Part of a small language model's weights.
Architecture: LayerNorm before each block, learned positions, no biases in attention or MLP, tied embeddings.
Training: a variant of SOAP for these matrices, 484M tokens, 3689 steps.
Each number is 50 + 10 x the weight over its row's rms, rounded and kept within 0 to 99. Layers, rows and columns count from 0. The size before them is the row's rms in percent of the matrix's.

# up: layer 3 MLP up, 1024x256, rms 0.13, rows 732-742, columns 64-127
# down: layer 3 MLP down (transposed), 1024x256, rms 0.087, rows 732-741, columns 64-127
up732 100:56 52 43 55 35 44 60 62 46 59 65 44 42 42 57 68 53 38 41 68 62 46 52 55 62 49 50 60 43 49 58 65 51 35 52 40 67 65 42 28 51 41 56 53 40 48 42 72 61 57 45 42 55 48 52 50 53 40 54 32 57 46 30 34
down732 084:50 47 59 44 56 57 49 48 50 67 50 24 56 39 41 58 58 60 56 36 48 49 60 47 35 41 47 60 46 55 42 58 56 48 43 49 47 62 45 47 43 44 41 45 54 59 49 54 51 40 49 36 67 46 59 37 41 51 53 38 65 39 58 41
up733 100:42 47 74 42 60 58 57 44 48 39 50 52 65 48 43 48 61 51 65 51 69 49 55 42 43 50 53 43 41 56 54 58 62 53 63 42 51 50 46 57 36 70 32 51 45 53 39 66 53 54 52 39 30 55 47 52 49 67 39 49 48 44 55 50
down733 090:40 70 41 43 49 57 37 49 55 59 48 42 45 46 52 43 39 57 55 57 59 46 53 56 46 55 32 55 50 48 55 58 62 63 68 68 46 41 62 51 46 44 62 51 65 29 36 31 56 48 56 56 76 29 61 41 47 42 53 35 50 55 17 52
up734 094:39 46 64 50 65 58 63 40 46 48 53 57 46 44 52 43 64 44 44 45 52 34 44 65 59 47 42 41 40 48 56 34 47 57 41 49 50 59 60 53 52 55 37 49 54 38 41 55 55 47 39 75 55 45 45 34 28 33 50 56 61 50 42 60
down734 079:42 62 31 54 39 60 26 53 51 52 57 65 41 49 47 41 19 59 37 60 48 45 51 47 51 55 39 56 66 52 41 61 47 29 31 64 50 44 48 37 52 39 37 69 65 58 47 46 37 52 63 45 42 61 50 55 51 66 48 37 35 65 57 43
up735 114:61 53 45 71 61 61 55 48 43 42 34 49 48 57 50 56 41 56 40 47 58 27 59 55 56 41 43 57 38 70 35 37 50 45 58 45 52 49 48 64 62 53 51 70 38 55 42 48 59 45 48 50 49 49 30 42 34 45 75 31 43 53 35 60
down735 107:45 50 61 42 55 67 64 45 40 65 32 55 49 50 61 42 63 44 47 78 63 54 67 44 54 42 47 35 54 47 56 46 61 46 47 33 27 52 52 51 51 63 45 38 51 49 58 38 55 44 36 51 53 43 45 61 53 35 52 58 59 54 37 57
up736 101:52 43 74 43 42 59 39 47 47 28 33 58 64 61 32 71 54 45 54 43 48 54 58 50 57 42 43 73 34 57 52 46 61 60 61 52 54 59 59 37 37 42 29 57 49 67 62 61 43 48 62 55 48 51 49 36 44 50 56 49 47 57 63 25
down736 103:55 38 32 55 49 44 44 57 26 50 33 69 51 42 63 75 46 41 52 46 48 50 73 46 40 61 48 43 57 56 46 65 56 50 33 35 64 45 48 62 44 41 42 47 40 47 53 34 52 35 32 46 45 50 54 39 46 44 50 47 45 54 68 45
up737 105:50 54 49 42 69 40 57 52 61 50 54 45 47 53 46 51 69 52 65 51 64 52 23 56 88 39 38 45 44 59 42 71 64 61 63 50 47 54 40 48 48 49 53 48 38 50 48 45 60 52 36 45 52 35 52 46 60 40 56 32 59 51 41 43
down737 119:50 73 40 46 57 47 60 29 41 44 54 51 59 55 41 38 55 30 45 73 46 55 33 43 38 55 40 38 49 43 47 57 43 57 45 62 44 55 30 61 65 21 60 40 47 52 59 48 55 52 46 41 40 67 58 56 65 65 52 45 51 48 47 49
up738 108:50 47 52 52 54 56 56 45 49 61 50 38 32 54 62 36 53 48 48 57 60 39 51 64 48 59 37 54 70 49 42 51 44 48 47 35 50 53 59 45 44 65 50 44 46 61 50 47 54 41 38 47 45 78 63 37 37 57 49 50 43 33 56 52
down738 119:39 64 33 43 54 64 45 52 49 61 53 38 53 63 51 42 48 31 60 44 62 57 64 52 57 42 45 46 40 60 40 62 43 56 50 48 62 60 45 50 54 32 73 53 33 36 55 42 10 53 44 48 62 59 49 50 51 45 67 53 65 59 39 32
up739 099:71 47 35 41 38 39 54 41 50 54 47 54 54 42 59 47 60 37 52 53 44 45 40 32 60 52 43 48 49 59 43 51 46 64 53 51 50 39 47 60 46 50 50 48 40 44 48 51 54 50 40 42 39 48 44 74 99 50 45 41 54 52 35 49
down739 090:27 58 56 37 63 62 42 63 47 52 63 59 46 50 54 43 54 52 41 46 42 49 59 50 51 55 41 48 62 47 30 48 39 74 62 53 59 52 43 59 39 43 31 62 36 56 64 47 40 53 54 67 46 37 57 58 58 49 55 45 45 36 65 50
up740 109:40 41 60 62 51 44 56 38 45 62 27 57 62 31 63 40 45 43 54 49 61 52 53 31 56 36 56 51 59 39 37 46 55 56 53 51 42 52 65 34 62 53 62 54 60 52 50 39 45 72 56 55 45 43 50 23 36 15 46 61 49 60 47 51
down740 116:30 48 59 36 41 68 63 39 53 37 43 33 36 60 60 37 46 45 53 51 56 48 45 49 34 29 50 38 53 36 67 65 46 59 46 50 34 50 54 44 56 43 68 50 52 48 55 46 49 45 30 46 51 34 46 56 32 54 39 54 43 71 41 38
up741 099:64 39 54 59 50 49 53 50 66 47 31 59 41 55 42 67 47 41 41 50 45 37 45 38 34 39 37 73 35 52 39 48 64 54 47 46 53 41 46 52 40 63 48 50 44 64 32 33 49 58 53 44 61 62 41 40 39 44 39 27 49 41 43 59
down741 099:69 34 46 53 63 40 51 43 63 59 34 56 61 46 52 56 55 61 49 47 46 45 56 60 45 39 62 42 45 43 55 57 50 47 51 52 50 31 51 60 27 47 48 44 62 50 65 48 41 45 39 55 48 59 59 50 50 50 51 50 34 57 38 64
up742 113:41 33 51 54 51 41 35 67 32 46 63 56 55 43 35 52 36 43 39 56 48 45 51 49 43 56 37 67 48 50 64 47 54 64 62 33 25 52 57 69 52 52 46 53 52 54 57 65 53 62 77 47 37 67 44 54 35 51 37 51 39 59 49 44